config.toml
num_attention_heads = 4
intermediate_size = 896
norm = "layernorm"
norm_place = "pre"
norm_eps = 1e-06
qk_norm = false
init_out_by_depth = true
learning_rate = 0.00506
beta1 = 0.95
lr_head = 0.00745
schedule = "wsd"
max_steps = 2987
dataset = "wikipedia_en"
Each number is 128 + 32 x the weight over its row's rms, rounded and kept within 0 to 255. Layers, rows and columns count from 0. Numbers have three digits each. The size before them is the row's rms in percent of the matrix's.

# up: layer 4 MLP up, 896x224, rms 0.118, rows 177-236, columns 0-111
# down: layer 4 MLP down (transposed), 896x224, rms 0.109, rows 177-236, columns 0-111
up177 100:126158100084110179135148153087099180104106136099123168156138133154213122109093085119123139134072132118124106103120200109196117114159143140121117075127106103116121143099129173071135107110138181058173114114169148129180085086121156105097114133151073082080144138159148164128134159110078179187178109175136121129118102171070160174123075150128
down177 096:132101117131176156206116095108129199166097083147152139084125156185052141162140113147090181161179117068114123140153143137134099148127160147102188140155105181110146144137103120118129149174119153138111114120126122102168155169089141100149078150068144133083052105130140123065065072099120079146117126132124106130120141092077095125173120139083
up178 101:122115145136143153205134154043112160130176146110191144130115090165150079112116113133163070095080166143191115147154115148122122166151180096110164106100178148159135085093098133141140122131109102165174058203140116158092149101154128044129104095110124139155171152061114167092115119150140162183108110115139158186065073117109145129147109192192
down178 103:122144147159141131129117157150121085132156144122134087059124161118120181164154107096154065084126249083081115129134125113167164175142180114150160127127106164120152135096131134100126169103112098111196105195159120190138101133171136116131161123143134116068126144138089129068156079134068159161108151153142107118148118126124118090136127139159
up179 095:113148143136139106158115131156093109091121087160144109160094131179131117153151162173125138147070143101124124152124110121160150112112153143157130136184154137143139159144125146100215160104113107144070173101151095087115105129155079118168151122132166176115152112124112087164068099122138116142156157100172017167112160130097115055160136122131
down179 099:147126181139180066091148115175197141114121173119173103125145076134151134092110135153144098116113091102125131116133137127098078087115167158082134167141139134106156090131126129113109117079121081105148041095112147174076079091157131091073126118163178121188130120167058127123134111123092100165113116142134140112177100141116090091065150116107
up180 085:109156110191159111199113102179140149152100094225160134141158159070170171122087175096120106107160123138156140138132107150115194090131086136109163082121117110137161152093116141068191099083189119096209137150115101116163131114094143078125180189074148094168199109139132148131151125093124116114130138124162137134156138095129143120095130166104
down180 082:112133156104132105162146182041127088159112089087139129128107134109094120141122138133129153157109153146126149094146107098115087107148095119083126201139089201150188053077118156118117157103092125098156154148113096136141151169108142151196131138170068096137146140181116092190133082137155142117184120199151167123077196109111063097137140102054
up181 098:107161127151169071089126138138126131189148103116095120121061113089117162156137149113208110172129179133098089117135068117141144137176122051117084162127134090111068162137132129133156117124079093131136176098089141116103157147104104088081192167108149156066153150046143137109119151088150072185121177117120140105161137165174052114122081112085
down181 102:122171168144143138175140131083137129144126137116101126155163122168140109072079120147137080112083160135133119144141157166145160056102093128115159129117105102050120076139112124090127185127081164117163107156091071164195058138120135132057177157146154173087091146087142171088161137092087085131124171084114101104091119062109146157111126164128
up182 106:148126152126171129101139128105129107131173129087140165132106133106139129141163182065160118137096118215128155119132116156133092102082136119137178157109134110154148162054155130121133105124138147143117135121075095121143064104068061110031119081086139196092194113152147169129112142094071155173153127095095134162164123188116103141200096117120
down182 099:124141107135133128133123121119084147122132116104094148161071131108132165113134071122137127173121074154145157179171141114073100096072176148114090084121109183109146216100147143120129098165108135077114093108136108169178132153110141113072062106090170111117161110156120125149076143123092159127068175171101109180115146112116135134150100112139
up183 107:206104121142115163098156128151153194109107102150166207144182141089108115078094175092151142151125123108135133174168108129114096145115153211084103096088138088120089092096106190092150093119076113136150124142134148097074138114163144162128115114086170096127109173079059183111137122144117109102143102163067194139115099125122120146139070088159
down183 105:139107124135134072110102020096161093165065114072099112131171130139104118153094127118144140076139090073141103081143093135133137146119150152115121110076088063074115106093183177105150139096115119118073169151157118092106128108071148110075117136162126110131078094128180180095098185103152112176157173116153113165114139085141106138129094151101
up184 092:126144129130097175146107144121124156132159086092090076134114127159177160164096158078200180135147184093101127142134084126144081155107144137158113174165113125075097159091055157109107095079101126129134131105135116121154109084147150107102167152143112146148170066061121090150120151129090075161029138119098128122112129078184183053114146061094
down184 094:137160122093142114165149142123094134156167074101146138105127175154177118166142161155070109154097103146077114157179177153145162165142163125141088182092111121166182081180180136055165145141102139076149125094142137118080122150100139099154193124090104206211096151171131156117164138136054140121144107150143128204143159180149045117091148091194
up185 086:057169083114126093153132138087131137184113120106129129121097050128099183101161146088096100063158107142073192117077121122129135105146151082118132088090129135166079117113132153111146130132120134092157168161203171121077135170124079136130147143108166170119160144162105135167149072131150126119125081132108123124154110163145120146135109130079
down185 087:100138122153145148118085165117137163159165188166090165164128144143140100180104135124109175172106046081118106152113149122105119106135121112104114141195184120124112101134109095125099185103125175150116147094094144111108156123142119146081080112123080116109120114082172167174135112149096200136146157115147149170134171143178076054184153113193
up186 084:182193147147147112189091079106157124144172134119052092171172110069149128163113155096069119171165154061062123166102180139167111128088141145093109127132151120188124135152124112163081143169136156124115123141145135101113090160111106144177126167101123131062157083117124215087179144104149162134083108106092161172115124079136130082118139087153
down186 086:154076178149167103118128164031100145119117110049134124116159111127162170099084132058129112134070161143124106090189057120177099129143169094113060143192092168158127154141126092087085149139106126123137065143098123193126102101108130117098092111153130115117127126110050102132169133143110073184182143127136170072137208139139127156154091109123
up187 102:140191116150144122162139093134056165107098113149133179086116161112130116093107157094111195153097124113088151144116095115159187195126129141133085175116109124127148144077119098116128122144144137123120151152147051078144118121111098133162147126213149141138152165123097112170100076061188083162192151142126078185119162131086147100093105091112
down187 102:135091164131128170110122055126041163111125173132114082132082104125141154125116149154186143115089124107206167150174134102098102093116130081158134113189087092120152163138081133137126115093188053149150117097113100143152138133126148138128096162133114099096145176131130154131068128151094127085104131115160099100141134118124150127168171127149
up188 097:091167154095111102141131113143199141146109112142174147149090124135094118117183041154118121102139139084181056163106136084162155140148129204107147149100177159128141119151160107152160092079126127207129112121140092131132069091127121094174093189155109106172113090153126109109137092115171131116091169144134105099156159115186092099130128060136
down188 095:093131051083079101120107093119094110151146150074177097087125180121131081130155182101147164114077130137132121156133125148128151197135073171113140125120151111153153089134085130094164110132156123082060136151136091125155159172095104185121128115107102127152082071039186145126098096130133153115159221120149154129139137165121122121161161087149
up189 097:211136176169129156139126137113127122130179151094101087205101140115096099098132163104166153133131150167139106134148132148128135085111098111148139162123148123122119018117117121122117185072098139102054127184111144121091191144145131108120148172169139157128166096113084141147073113139148078114099080141099167127069121154162144097087171097143
down189 094:117103127103208032100136131145104097168154137130217137094101117084092128111137149120090133098175108145081103124141122238155096092091163110120106092141129062091107112133138129138143100164084159163091149143183117054148095154188134184115138160158153117130063127070123163150131141121119119104136122160090164149091132141116123121156120128210
up190 096:121233141162162129125157123135111137119098128137199136086126190119070094123215116131122149105119148135129146138129171121102114081106105150073125130116090094109118136136152120098083180152167097149090122075127159111189133124172130150133126084142189135118168122115112136111166149107109115162149160177126070088120193074129161078113108162126
down190 100:171106204205116129115142153092073130128137140188128177176090093100122148115170106162221127127075109100092160120101120176154114118104168163210097089150109144177200157115106170116123149130137061121113150131111093112111164144097111156121169125114073195126148161122166115161132152134128174110167133119143121108095153137139141164155183108174
up191 102:157148091140122171109101166157105084133116131155173144141135137091073130158147149129144145117098099133158171125136177186152137127116144109072119064185112159181135083082143114090119085104162133141100178129049143083116128063132161099173102110122153099171126172106125146158156154150169158116135102115070114072119151132089110134100132175178
down191 104:103103136121079142208100136149103113162090156188120113130116114129132118092163136123112127153092167140099108143134156187053153096086131118149192110145105062151124097179098170148065106204143054140108112085147138112175178138119168129190108144068087106158128091088153111107129145144118112179108121136081162135121153176137132092157089145087
up192 091:150116057108086133129196113125140092088151173122121136132154127141048109135102090151149167142108124154115118111174137110148057175123126101103087148154075108108144145174099102163180145111104092152154130131110155151125147095181194132110107132146097095151191123106081134164153104135162189101121171124092064111137149171099125116125103137166
down192 090:123117194121134112152065159106151094157080103061150135110098150151133067103179125112097113199173126092211144129086198106093170129139132117101111148110145082113109103131104136110112103166143148114128099145138118152055104091122108103117143178154086154151097121157171119073139168146095131171096119120153133146133156105096094081124086187110
up193 091:089096133141122132163142179164136129141093101167148172168119144106107169078116104125087129091173133111167131117164109139135176075152103093162119105159120077151069120131072168142173095126122144214149100162164096162166135064080145102133122144126134056071091115088121160152109128121132165097069086174124138086087151222152075068091148168138
down193 092:109140093119177170082156118120108127159199129159112149113146077115175090105121094092124077139170121129133137101096157142121134100124112173106165170113153150140182147109146150105083146088116151110166146145111208123101171088123068097120137052124146122134151148148111147038136106158129196143182134087138151072180067146127149149180118079062
up194 098:146137115151168069177175149159103110124131109181113079122128093172108092109090138136096176102129153154178150116138142116095171071147138087139121103145181113080141104121170177146107091105126098109112102140078059108127091084121140128208156173123162117095113126144101186098161147173168092080064179139155132143092132108091153177109127112155
down194 095:076134133111079114088133148194142100185130106129103128072087161176123078123126120149123149174099106156097187072159125118144168077106172116153105098131078139167168117069119129112159113114152133100143172178136082145168118131062111147110140146180135172167101053124128045167116156130125057090075110091081122117163129132096146114125128110139
up195 105:148131151100084134173091181154149130109089083111170125101138098166103152106165096116193099118123150070118179082120086106112140172174142186119165177112160137137143159196144160129152135161123120169121139087126129116098130169099160074115146160109128135110102180122106148133166141138164056153142181120140112137201116169095078171141098138147
down195 103:142095133104082105076105116125147126159169125094098154089161126097098113128105115121161148103130128135112103207085114129175117133111219104089123112120133132155139161089126159117145086125183050154146119184125151127152159128176098078131141116113163137155121064118176155110098097108106162046153089137104181139089112077115146123132093130121
up196 098:161151108089042147132125114155118173169167090111151138048105101151115125076181124120176105141173151122089145188171114149201110172136139119160110187091102147128125150125103159140090168145145166144133116149101097106115097125109171131152158089149155155135104118079134089156148172100187077135168101133132132106110099143109146173160146134078
down196 095:129184135111082164135159108108108121142120122146067142133131079183130140124132127119121080124089193162125094120166161103192123131089139114064112138083143137107089102094141133151097124139133115149110112100146099221134049109085124140119168080112121102101108090110170111109201085131145195116141227127151133074192129093174146169078137140120
up197 085:116146072199124144089152139163123158152083116131139128123145048067165153140074136144122102125147093139137101171178161163134140199141085118145118099129106082161156138098166179112152085125179139100141169173105137123107139151145151163180154147105032122128142165176113134139042142137146075168153140093103117049076144104112164091114154105124
down197 080:148092167059080189151169134068154122129093135079135103180158148162116076132106114118108078107136125105109119148142060091117116083170189146121116108114121092131148163133095127159182187135140101095157120114133151113131158150098115159116123096202119136121190087168114120115126097114098178103169106199153157211154127114133079148196168167135
up198 098:106161109126117169140158142106148137102109100141094144153151140091142077113155092141112076121083162109127190109110108163049147118114061188065145159135109139165121127082139100096139086101093097099106092060153133186179178103120159140127141170209128161087122173122123116191109111142123090145143188168129112087160118120082160175133165111154
down198 095:155126122129105138092100095101120062129071089092127116163072114084107180095146135128130144160151167149134132105125159172138123124167115131164174096134125203135128193096125122130042113119140142075165127093098137133175128113061154096171105116099126131155157092109131143069142089180147144174102145181103095117163144125098086215160170186096
up199 092:114104089136148101116102092110109120126156133126213186181132118176125121112142073158127204106111151135132112082073177168135117126106031092104117144168132130090049123199011194130149141083156201114138165127137133160153101152168178172106099140069023136095166141127095161091137124134111142159084141064081112172141113122143136116150156123182
down199 071:107122125132093108126149188102074132118142107170109146077074120141085154141128188085125093155119118139149190097110130159161141053166168125123096102101142128075162129080139062106117127110097149109116129151143114113112173178132181135112143075133168124154171096129140077132157083089098158143124071115162222100104158127152162082108151080085
up200 096:044117129098080109131124157122155139148127056090159145137168163128167106133165140119115133064160164150124093163135093124142144163046100132138085172130145134122093189072063134112135135178097141151135123147113102090104095102118183120179175108132119164141145133106134142081158110147128167141159123153108194162143108115083079164205097085116
down200 098:143131122147171082168122156120186067091122144119132135128109158104152077117144141142121126151147148192142144113113187124165160105089117139165129090136151061077047145108177146101100049083125116141106133136109134122084135041142122164164104127187140128130069096139214135159093137172114148157152137109175185097165167108210170119102128094145
up201 099:189154159146136167111176094119076145148150178156102126116100154181153147146157091195156101126158168124108180148152131152131158077117171041152130136145114138097084187136111112134128146140159087144148130138079150121165158146138173116155105105134123131155136131095228124096146089091090142124149144201092173119098195110147098109112119163135
down201 102:149140144158166122098165125162074103099141107109135098195111070176166123139068088129146149139089093152167106104131144118029091143122119137140118167131148207117122113168148105106079161127088142152124078098097156168091107161103077175084184101100142131135151126154140053187114098169101134123093172149095129162149183143117066129104114129189
up202 081:139118121074135144108135101105146152154097088092158109134133117180139103160080114146108119095135157103153114141190139116119178124141156092118169150136146028149131135119067130113102041135081183133176130091113112132139104102153144106090125117086132180071134119213193118161180129072085076120183082117101145118148119151116080141109182153120
down202 087:122100178147085140133135153140148076125193112095118148173178121047079113198095158090090156107124124127133108121063132194190145119125149176134162185161121115144122143107151160081142069129114143120061068110084111120188125106185126155123088141169077146154150166097119106066116115161135118177120141154186176114128150114159143097151176188076
up203 109:172198083093114124141127142188140137128169161077112130085112083107062134139142078158195078112119119129092166137140122079088174161139118136112144128111108177110138095166055138159068124089152147124181133143188100114118076142103155120110100135084048135112140173122067125155144166102130142131129140121159132205178147098111102124125118138099
down203 112:161071100190053114145103100127121128153081061099193125102191107139150102158127114039139104121121160147160149085047141059143157118160161137095176128111130113169139123133133074143143104112119179151150102139130176193124159102129160171161140113181154056142137060201139077148113145100134124145154125135069102142142116139114146171188171160140
up204 093:176099188143150119077151133187188124148096109189074115170206087152080100103072079109099174045092152124150157103117143113205087128083121167142132083161088106105105159176161166152111141106068119132093109126087083120107122171099160119129161076133157119134190092092145133132079169117087154177090132167145115146129125096170140137122130135124
down204 097:085156094140115188113153157104097138183118108102135117099098117116145084202192106154115154104144120156171152189110122172101119109135165112134125128154156127098137157151151126158169079200056119090141148140072144154109122114153081098106156097130156176075100123166141112118141093109158100120099124139073127196127131156073105183117143144160
up205 103:143129094126192137144159132107079144133099159105151177235134133054128137120124124098143121121148142128153152149116127135145121086136141160225144118119159164162064175121129087137138090140114152193085156105100182154099064161068096118049139099132131114054099144077150089066128189140103098140115156113131093180146164113117134153172163097120
down205 104:144117148147096074146144131157099098173129154143093094092089140106120138156141117114108127112058142091104149099073122110085125138129141099151095100139162128085069128093131160149169137156157130107099157173172064155143127130055101138115110164136133171162166138103130203183181139101158161154130133132161170066076128134126114119115120126142
up206 103:167106181101129120105192095080158109127152140169140132043139109125109110095079113100105099110148156098134145132175116090115078110115139079098165144162134109156128144159072197066108105124130113200091122079085082141148158169143153153115111158143126145126200167131155103158152154151103118173091126171091112166069178171143144170135100173137
down206 102:093109088056146137130150095189108098145151112100089161084092077214168142157112095091130099103099128106045121134085126129110153167115106140113194148123121158128105103121136149133144140161131141121161104148155117196122152160134120093090124117138166128099211128149157140149155181175122229158127128104083138149072182128124108172085097093177
up207 098:095157054151125176102090162129128119255165129186112195130147104063082147091160162160173123146152097143094121112137131128141120056155121169091127153157122151090117213137143117153152115091121107107132136118174134105148136156116119157122141130117093136165126145177127119161178156130109145078146125127123094166180112162062052103093088172106
down207 094:121133159160124138205113122108180122078131154147108143110107156150127197097176102176134149175129123095094156150138143114162160182119153060200128145096098135109135116131185132103130115109139071140206110155079086156118082149186161108149072150176142145151129134169135109138073133133135112169096070147062137100082084146170177155091114111148
up208 094:104151150081133161102146127145108083186077153112171089148147121126161155157088131101165099168188084107165113197101095095211141168120108133158157105190104116128143117116213108097096079148120106150146132126118093132093106107153161127147058110165078213102131128162099106149100124104192118110083169108190150186149152146178125101123091164138
down208 097:193151102136146175144158160193095141064134070168118112127088121110140083152124181125062096122151082120104110120146107106122121107125185191110098111162120134141148177144130151096068080140135117132155114153123105079133123154158143126139097110130107149129172125131148072169108187095084079142076120123085165142161141114121144099137108098116
up209 100:046100102186110122108159164182117123082092149116102101204170087099145105113105133070108121119140172123157102103112150118086104103121080122161116132173083090122110148152085106154125099146126111137130158183117117125080099138177105194173153213113182137163112134093153190164171129181145131135069101140107145138126120168080099115130084137119
down209 096:163146079151173139142100178157196090159092133111142152128140105136123105063174178126157102151116081220147136109107135159101073101127060138157141119139162134141134157183158107130127185205142168099077171129131140074129139155151089126119139213089143127075086138152154130120131092165166164094126077102133127093151157131069133095152100120140
up210 098:114164108075079103131142144111096083132104141141116104115080092201164117203121136097113112130154201124184104120147090190128137086110127108123117096112138074157114204137087138142103127131104143126128128093181116124121153170159095115179219051127152138131163212105144156109121169109113157108217093132125155128064167111146166174130140161106
down210 108:075162150178110139185106133133104163181079129086136079093100130127108164111129133087170179115097116160164076131169113068188096170130190152164106017149146132150137128177089112133132084083080125138139154153137092151106111119114099197158103085136130191132145147184171141075124138120161086147167126132123152116149141144171150130143086112099
up211 092:128166126111148151177121124115214090153120154148121156085120138159115094085090133086148060092111156089140131173144138125119152086118127062167159097113139158154117159147136105202115157177168181131141139163155135150114160126163150114135128167100080102168111117169157100207148135115144140100115234136128162101145105137160156178166077107067
down211 073:164102108162118090097133123119091170139175129125132131153058124122148155149132164111091154163111118148148104115097151185097144169170143162135131152155127069139178179126181046093106118102121097142100157111126114149149139161176140149097165140127165146179130138128137133114181145117190126124139106140097122131164144115167139149101171141103
up212 096:088109072146087110137141109130117075120096121113100134109095153128057130114129136141179133104098158172215119106110115125147101122142090101152086104134127118087180200172124185046099181079155114146126172139112141141176127086135130085123133150159131120077123135198117189090126140115158122110163078115147073150157102120116073138109114144103
down212 098:167148155095086124126107171151194100112190079097149084117142135150188079129142168142119139090173117066116122178094156158138146119108098135105070162123107171194109151138116107138072094117154121094075158126144139086054137126199113093125116122069099130121085171079147099212115124136137119155180130101106162157149118135111175095123078167124
up213 086:103194128135102080210072135169127111099093142121162105112190107120117136163129128157183212145159130110085130170082133176121126147169101128089114086145102130063125147154102177131139138148153177104172129193163115169092073141114097113167185189089144112144138096089129121130200094198126148165110110110119088188134093122150110123144138134100
down213 071:125083116115090163137149120108149123115137168183118070176088102164140152142130165114097166162104118167115125075111098142179110126088139121124115135203125205119156156138165089107081129116156123127113085104104115187127148097130151112125176054211127122108112143136187121117200091178144166114153167063128151120128135186099146066103152135153
up214 102:149114117106126110168116092116101136128119148173078059135152135123074135152195123154149145197106173180111171130154159159177174096113130086100126102128140144153113163197132122159153110065109159133108183137089125118159189143155148110166174144145126120158137130097163097177132145112163125107147182156092127168173113110119141142148120084144
down214 106:127134114075097127133159096110070109212222107122092129147102137092096148153095075114135123133117153188118141153128115103176105139180151092138159130107106081183161165115136097123119145120110150154115171058169099111111143128094168093167058139141106158176066176110098099095139137106109197099132117129144111162100099109139120138117155146163
up215 096:138129116080114138128135121076116115098098129111098134135112152137063140131103142146171161097144112104123111102192087107179113167101123102122084156088170146114122194152155091117139129134139126189110075129157129176207158106149207165124150145159149090093113153077120162124155144120141066115158110113107120103136182053133178127159152121104
down215 095:149146185081105165175157162147128131167119131130103168158085133060169118176115118146089086084095174116200141152083115142114166135184136094162144079135118091111187103123147119088095152089135120040115181156129133090087105122115069166119143126097125188117144092151158145156109111125104164107119167081136183185180099130145134160068104147095
up216 093:108110126123085143196164065142156084184117109126116079115147145148178125082143119082117119176143118116121076119076185078121139156176107124128150120127157148109080149147114168072134183108149133119149137085171113067139169065094112101131127097130102143098136081153141174089147113100147059079103141130171201094141165163113163132097174147090
down216 094:175120119165077131080112139182193130072140163106092158039155079165113148123109109160160120127099150122166187099167120127147161125047162104164133136163114138144099111113104196130084076096113114083135122144115107126094084105157162128118112128147154138130100167056124081115111183131099161128079091108106115093074121169151177155149148148096
up217 101:138065068100127166163152149105129108106196060068191103087156101157131148144179094131111157165125158153111150152086142098142154156104106110140154134080165088114167126085073107145145132108181127151139069093118214120096164092085114142094088098141130093068175175120152151102051153125123185141132160065176174105151096136105065098111179150120
down217 101:168142141133149130113152102085129176103140138146093130141191061093142087163126127166103108158123136109112130123169095130079127159064095162082118136155113156135136165144056163141116159170106148155151137144107092103182135101164088096156122119088124176167099119100117164084153071116112161116088075136122079141097129138084098103100081175104
up218 107:177117112139163132108071162141195124127161121110093146152128159101122145109161079083115166158133193120047103150131127133098081131103112124098133149160117141119165173168121121133112146090119150124084175135154125121135063165091195094143191148111121214098138182137147158155083131122159045138123098076132089177166129144138142146158069111127
down218 094:076149174159134122127185111148154157128116175137133097121144138070135128121099114175160113174116124124202152172174144138227136048105159073083118123122121158133102116132114052132135133153150172124130140113072105048056165157112140081118112161127139119094108144100197100129155150155106166177175154113131091104127192138141142053116134115142
up219 091:108153143145129164063128101134130127153110090112175092128156080143145131132132127134145103151117138123136140142100112122080165087087107134158083126144137088110158118127153082152093103127098083103186138107087159154182166121113075125189129130127099086111193065062148179148093168175132148129151111189035133068104124076083127126168168136156
down219 096:116143178125137192095167154120157117142129154104158085125115152083141075180135116153084138123138095122139132165134160143078144153120181103108078172121108090194112119133126204119129136158122186114151103156195095126166121160151111174114154118090092137131098100111163127083105028131151117129130121166074139130155123070061048152153120145134
up220 098:138156088086145166103129127147135107121169086154146106171168143136152173119108106110128186152099114123188089134118129157129126146147144106126139169114095156097093165121213087104093085118113116098147090175110119055103101108067120106140146123127170146117109122120143135177124146152166119143156138143078089108109078169138082108122101119173
down220 096:109084158151136167127100152116102149102104163138125160124219071104161138154058087119164136143140177044126174160109151104164136092149116186121183090182137110204120144145127184143151136106113141121216132157120123121156089124160135146138145129136165117129173095093158136126104081112137115123159130118167126071123158101167116182071131066103
up221 092:160128114117118163126081144101155166100113123106127148138108111111161176112119105092143089146171149114112064089166122127137104097145072208133103140076200103125143150160083206151097144107122211136155098135120085107180083065179116130112147159119085135165146105078128159091089139161117063114118108140100099098095164170122158113118130124158
down221 088:073121128140112117167153093077106176103171114126121104138038204125176093123184149144073110186161134109074186086144142182087115093124129106094091173121072142128114119141117094113109112126151147198087080168167155151047194158146092172136114121109067116111113143181079096143127131175118106136112133126158160177151110114087136093214116090128
up222 110:119136193101118174065136091129131136153118140143128095131119129182109132201111101081147135194126098182148170165066108137077138164118133097132139145105109144207132101188131185145107152082165096128089104126172095113124131095135165155086180186160112073126141181148148105144152137120118129158060087103127111121150118156122111170198145136147
down222 108:096153100153088132110171107149136109093087122137086158197146092154119127145106088150103176113120190114141120099076064160080174163120097072174168174155117154124080130141146168145129054151203135164133136087091134068146098101151066145163147129109153117134159094132140115150103093094185148147194096113130128068161158150171092114048072077133
up223 099:157127160070130150101144149164139116055156125171081119142132075091132095115100151053145171170125109088182159100177118118167162112073134144092153113201153149091117077115090139129176128108107174122133105144062123108142109108109127135166059102178103124120155182127162149132140081127132131072117136117125176129133122165097114101186148084143
down223 099:057138119114177109156101143173107134136079168143138109118117092146156109176125101135164161137165122099106079124142073120074131117115144166133102083157066168105093118123132092167178090058115149178107097062141122136106093138091070129141131175140122147101091133083140080165170139099132112132092089110112175176104168113103168118099130170069
up224 105:154133077102119176178110138015156155092129161125154160115142218153099180079156167110116090136148150170142124213135087156120149088162137122182097170120160084041115209139140145090120079066062148157142097113139112161141143115111145133095151136118142140090128176099086149126168121140161108161132167124123167171138129085126139109112154118088
down224 111:130115130103200132166140130164187158118146120108064105144131134177158120083162147161119103107165117052138163163087118088111166203131113115111089126172195106109126098126144194169181095098104117136066048093087152149139120100084155172172147143118058175115125140193095166092136118096142096052107107164080144150105135148154124122097136136172
up225 113:156121152118120112094099119147106161152124171088099174088127101081088192149183118117151132097150144144210103136153120076173180127200140126141131049126101111187096123124085162100147079135103098115135154170126161144111166092134140137030145099134120139142156106144181125118200092138167141101126104102182165129128115181143136157080128116175
down225 116:072104098131133120097094071144067077155112100100134088084139109136126143086169153156098066213109165122116118156107167124143156138118108089060165108150112197118175062088148128169120135097159146152129109089154132129151149105162126190091148106089154094137081127088188160103121136193174186120133162149155117096125130137114116182080139128132
up226 103:140139138095079137110114113157111083146178176144056184209120108139116152134136168091185129120120107093135145159143101167134152129069133113108137100144113158185123091128079135101130084098215159122093188181148087169178140154186160140154085138164139180090168140094126099094137160102185164119142130125146123139041127129143094110132036218136
down226 105:160078120110115147092133139140085121180093090103169141137133186067162155108138143176119102136132211121122100113057110105099117155135129128073165131146082168113156111090181083070170115163087125157094154144120137030156094064117132119150158102075164088082144084057131144145139121147060151127181145081145123158142074130145115153083168118128
up227 105:139196120146135123158111176068066138168091165144164180119133193097096133174133094064139152135134137131115099188111109119109137126156113089110107152086137120155105123070108052189143151141121108170141151132139086182145106121160135109187120183159126130090140140118141186132108111125114155127110144098101100176095190210110079157134081120161
down227 100:162105139169082092085088060145180144080170106081191184173176196169113090168175115157093130091104127051198128101067115130186121111137142158133155160129129148115177097144115134131151149079121101134122196124116114130141143093125131149101133116105112093107133141176166143136113192136152202139155147163176139120181132127166142122143095086160
up228 096:131142081074142100115105147112112114136122075154096191109162115154140137085143137094119164147161071147065134104155159098098111133193133169143181169133097187155085154163139110105149152080188118113139095145135106161079149133109109085106166132134171173122135120120066110130138129117106115151061122111112084095187161172112077117116026125108
down228 103:156114157115146161167096134106099167175117092148081202148119150179139087187090168113115159155128130124151070172193111079201113099114111173124133119078080134151147144054083093159110176152107158099117119133074101090143087160064114108110136101136097091097101198090157138122077130158110135129080167107157119157114073126136152132127181157159
up229 097:185108129132098150117150092170144122106142143159088090172158106113131207153143105112189152115165176087108141111130181129157139054124101161187139153113141100055104159135131113182172072125091102133157133115093128123087147052150082149111109134140131109154155162178159172127132197170166072138171156116085129171167108138114158097088157067139
down229 088:142146148155195090167101104083101165108116114108126158098116179116175142096138137150081131091145130119177093134103131139164112124164111037152092153127058110152144143108090182072117143148179125136079165159188102137141107132105151140160139067075144131136136163098171126150108121052155117173146125098125225091073118179121099112083139091197
up230 102:124211096141163194133150138086143144059097161154138146081072205141102144156152086116119070147110146074101159191113159085179059113128180122152074087134183095173108107122145084151121091137114103146161154198149111149127160099133095119106119116114124084139188105106188137141115146092086190138079152102177117129081176147155074142157145149125
down230 104:104136093130134097138119100153137147103112131194166070112091120131139122155096128101190146101170104091217170094114142131113091165192103122126115105221092077150111111155147107155187099111149108189152121228075101144166176167183141152127095161109165178037098121099162139164114159153131105110192167138090154125105150118120125134142131199151
up231 089:156056130099095204128126125150179190206122139151135116167154076147162209148106113082134163134133128127105134096172118069170173123104125177108119131180152118127104124119164102113168094107173102127088096188135127103161154077128110087116155174186145170177100106169056092123140197107159132172135181133066095075099080124150135080139159134132
down231 083:153176080156170152109184080131123092166095140158202127131147105130094137132180103114127113219165154176125133111100049120130091157119134097092085150185018144122135145182118169124209139179090169119116139154156143103104145127157128136139164090145124159082123143129113126177141107099093119132099128146094130104173159101127182154097042113150
up232 109:157124134059131153130116133110189085073130185099150175136180076135131135173165128119163134167092187161129125146168101070103127158187117151198188149136108171108062080182066110132064140155147123135118089070080124150099125116185114080154138098115093075092188192099168163133098078090178128125137124133111165138133128121117132127127074097104
down232 106:082078130131190165147165153169148128101094161151117033147087117147123140143102120081086110147133119180098147152102068094107150189072120035126092175141143145172133094113144129126125093130125104128129162076187129106137129127148154174070146177100140114166130154186122096172117152213108167132136128172140140182164113113179122119069185146172
up233 082:153159126131072168131064095080138093170106157162124166148219124109129153186078129101097120153152105139153161112088155153116094165128171139082121097116126104120123109126084086098109143120155150145135102139117096163101122155166146107111098132117101113104076089070075139125089170083144120132103161079036124144067151072178067125095126165139
down233 073:140111165107070087096132117101154130128158153105105123143090141137101122198127108128178080138117124159118176106127098122128155059109146175103064084145070156173110138167155147094175164134146114105120121145124118155105141101192117131102137047167167173116151124092093104158142102198129129133157096122140120119137168151088149063152113141116
up234 099:069169137127109146063147161104113183106090181096129134173140165132168140150172098104117151120159099150112149124130158122141148095100134148148079123168101110116065182075124123112141095128107127172171084152189138108173089144140145120152103153168069188086158144143024136103124119128127150112117127124121075145121154103132108137187117076116
down234 095:116153139216147084152117115109150110130114087127126078136108121072119193147133189123129116111127106115114136194135106163102178086103138116144103174165135101159066193057101114157161078102128104112093082159117181123124106141142136049107111112064128145081197095118141144091136128086113141070138173153158104111181178143135119144161166133070
up235 089:117152061107118091077093114141140137132068116121183105128122121178103117212136178160138117121146160141112114099123174165116104163104106104121073158095144100136124151174125137193096071136086190112145110078148083126159216154129156118189116123150164098101146135117090151123135139157130148161157165129104138107123075182132070138111141140101
down235 083:193137112130069127131177172059176127084116140107164166079135110168127092114151129158154153111122128165143123145148121086158109086107157123146154147127058112103124114130140119142107075140167113148101170086100130148145099031129139098102160097147178138107147153109143132087182096169086116113122146181160126164132116157159141176144139117128
up236 106:180157102093122208168128101073148105166163112058131154119129124131116129071132112156100111085116112115116166102156130124171076156140170131110078143106097108140143182183056137161119120121160086135183088088105166115140129120136158143135167094128113088112117131119121106200162079093147152167085149102128133117128072139171102136151132145111
down236 109:094128147085107190128142120139109118088125101103145123137124120133159136150091163113128160124127143108147154111126108129123128144147139100095090152165132151203107127149151121167104157092101142125114147122150146094138099120106183101092151151110111126163134100178103113086141201097107160089139100116088184093150118145164113149133089161126